config = dict(
    num_hidden_layers=14,
    hidden_size=64,
    num_attention_heads=3,
    num_key_value_heads=3,
    head_dim=32,
    intermediate_size=512,
    vocab_size=2048,
    hidden_act='gelu',
    norm='layernorm',
    norm_place='pre',
    norm_eps=1e-05,
    positions='alibi',
    qk_norm=False,
    attn_scale=0.177,
    bias='all',
    tie_word_embeddings=True,
    parallel_block=False,
    init='normal',
    init_std_qkv=0.0537,
    init_std_o=0.00828,
    init_std_up=0.0537,
    init_std_down=0.00359,
    init_out_by_depth=True,
    optimizer='muon_variant',
    learning_rate=0.00323,
    lr_mult_qkv=0.7,
    lr_mult_up=1.43,
    lr_mult_down=1.5,
    lr_head=0.0068,
    max_grad_norm=0.5,
    warmup_steps=200,
    schedule='wsd',
    decay_fraction=0.333,
    decay_shape='linear',
    final_lr_fraction=0.05,
    batch_tokens=[8192, 16384, 32768],
    max_seq_len=512,
    doc_mask=False,
    train_tokens=112500000,
    max_steps=6171,
    dataset='wikipedia_en',
)
Each number is 128 + 24 x the weight over the matrix's rms, rounded and kept within 0 to 255. Layers, rows and columns count from 0.

# layer 9 attention output (transposed), 96x64, rms 0.164, rows 20-30, columns 0-63
[[141 101 161 165 109  95 140 115 135 174 129 142 113 107 105 141 167 131  85 134 119 149 114 121 143 118 141 122 106  96 106 157 191  74 144 115 115 138 141  93 195 127 115 126 129 103 110 143 101 154 130 115 152  97 116 160 109 170 114 122 155  93 133 140]
 [132 104 159 110  91 151 137 127 145 130  89 158 136  70  96 169 144 140  95 103 139 126 129 128 137 135 136 152  71  98  79 182 178 129 104 147 132 105 134 107 144  96 109 139  49 146 130 160 123 121 150 105 133 137 168 172 127 158 152 126 124 125 104 129]
 [131 132 119 170 142  99  99 130 175 104  53 115 116 117 111  87 129 206 103 114 135 133 125 154 138 148 139 120 118 160 223  70 142 113 143 132 133 175 130 121 110 133  95 118 136 162 123 159 120 140 131  75 157 125 131 129  85 140  87 108 123 165 134 143]
 [103 136 160  65 130  82 170  99 102 119 168 140 136 178 112 103 171  80 145  99  88 147 117 138 147 152 146 189  97 208 117 106  81 119  75 111 148 148 104 142  72 127  77 105 142 107 108 115 124 186 129 189 160 105 122 123 133 127 156 151 177  93 161  98]
 [157  93 157 130 128 119 127 123  83 148 121 132 137 130 125 119 121 114 106 133 116 127 174 129 139 147 132 113 104 156 146  94 110 151 149 107 122 194 171  80 101 142 111 112 132 113 179 137  98  96 135 135  91 130 156 126 136 145 166  96 128 121 103 161]
 [145 120 147 122 145 136 141  66 130 151 138  86 157 172 126 158 106  77  89 134  88 107 148 107  68 144 129 120  88 123 138 138 103 144 214 107 133 165 132  92 102 150  81 132 139 128 159 176  80 122 112 140 100 132 184 160 168 101 172 106 136 145 104 141]
 [130 133 116 131 133 145 122 141 133 119 110 100 144 141 107 114 109  77  92 103 122 135 133 111 121 149 100 104 135 157 143 131 159 173 136  95 140 106 142 113 107 142 171 125  63 113 138 125 138 152 123 135 132 112 190 123 100 112 157 144 101 157 157 126]
 [115 110 127 138 136 129 137 136 132 117 128 162 125 138 144 130 170 193 110 120 131  89  73 133 125 120 169 134 102 139 100  67 166 132 124 123 134 108 124 114 161  79 116 121 131 145 130 136 134 150 142 142  71 140  94 125 137 125 131 166 134 104 171 125]
 [129 102 131 152 101 116 112  95 195 132 136 161 120 116  90 144 106 147  85 163 153 110 124 148 177 136 137  82 126  73 170 158  92 171 136 168 156 127  88  87 166 142 147 153  64 140 165 165 107 143 127  93 110 151 147 123 103  81  98 110  92 151 111 137]
 [140 145 107 152 142 126  94 174 129 166  84 153 118 127 132 147 150 110 129 103 129 132 164 141 165 117  95 141 119 115 151 131  62 139 134 133 107 129 120 134 176 111 134 132 121 145 120 125 120 124 110 134 117 110 131  72 128 153 117 123 130 117 115 121]
 [103 159 140 107 144 106 133 159 152 129 130 117 120 151 157  97 139 166 162 119 110 128 106 150 148 133  85 131 151 118 180  98 101 128 106  80 131 152 140 131 116  97 125 165 158 115 131 144 125 145 101 110 154 138 116 100  95  88 123 120 100 102 181 126]]
# layer 9 attention value, 96x64, rms 0.134, rows 21-30, columns 0-63
[[ 90 126 122 114 167 115  96 186  93 126 118  86 103 143 140 134 143 142 141 125 120  71 136 172 129  72 133 165 136 141  96 135  79 144 130 122 128 116 158 109 119 111 147 160 115 107 106 125 107 160 152 103 143 137 119  74 162 134 122 154 137 154 102 177]
 [142 165 120 120 130 144 135 105 137 170 173 129 151 141 159 103 186 103 175  93 114  99 139 104 135 148 115 126 151  96 102 137  93 115 124  78  79 156 120 122 130 122 112 186 129 102 132 113 179  86 165 119 101 175 113 128 105 100 126  87 156 111 118 114]
 [132 103 131 149 123 169 119  97 109 139 110 127 126  67  98 117 142 100 133  94 147 137 145 112  99  64 182 102 181 162 183 156 160 161 156 109 159 142  98 145 156  61 120 133 115 129 157  91 107 104 121 142 124 146 124 154  60 183 146 135  88 129 141 194]
 [128 155 100 140 106 119 163 128 137 105 107 153 131 101 136 159 145 135 139 126 135  97 107 145 151 134 130 123 158 139 139 105 127  84 130 109 145 133 137  97 156  90 171 126  95 128  78 135 141 160  84 116 115 176 126 157 116 123 163 104 158 112 120 136]
 [129 122  76 153 112 139 164  93 130  96 102 101  97 110 139 188 107 156 110 136 136 100 128 103 135 127 147 109 141  82 123 127 131  87 122 156 133 139 173 123 157 106 161 142  88 167  76 143 213 139 135 115 119 140  94 161  99 133 179 138 110 132 123 169]
 [171 145  89 141 153  61 132 160 100 132 105 124 118 117 153 155 140 157  83 148 118 115 127 145  90 130 128  92 166 111  96 109 146 102 153 138 111 164 112 150 139 155 130  94 140 108 133 151 115 124 129 135 137 112 127 127 117 163 150 104 135 152 129 135]
 [134 155 113 174 121 165 129 136 148 149  95 136 150  96 155 122 152 111  99 127 117  94 130 119 144  88 124 123 146 105 120 116 100 173 109  98 102  79 122 150 145 153 121 177 140 154 120 146 115 139 110 123 165 128 171 137 110 127  74 185 140  90 104 115]
 [114 140 141  95 174 112 146 139 105 141 168 101 115 147 187 169 102 144 139 141 114  92 140 152 172 135 104 172 163 112 115 144  88 117 112  86 114 116 153 133 146 156 103  93 151 131 121 117 189 118 117 125 142  89 132 128 146 155 111 100 139 131  71  88]
 [132 127 139 107 117  91 106 108 108  98 154 183 146 120  97  73 114 102 113 134 133 114 112 148 109 169 135 141 156 119 128 150 144 113  92 119 133 109 135 146 130 131 155 116 139  98 140 151 146 169 136 100 132 134 150 131 137 117 111 109 142 152 123 131]
 [169 141 141 124 104 104 126 126 151 127 115 124 121 122 177  94 136  87 144 100 144 118  92  86 128 165 128 150 135 142 135 137 154 138 118 128 141 154  97 126 129 159 100 141 134 125 138  97 141 103 130 136 112  97 132 129 110 155 111 124 117 155 104 136]]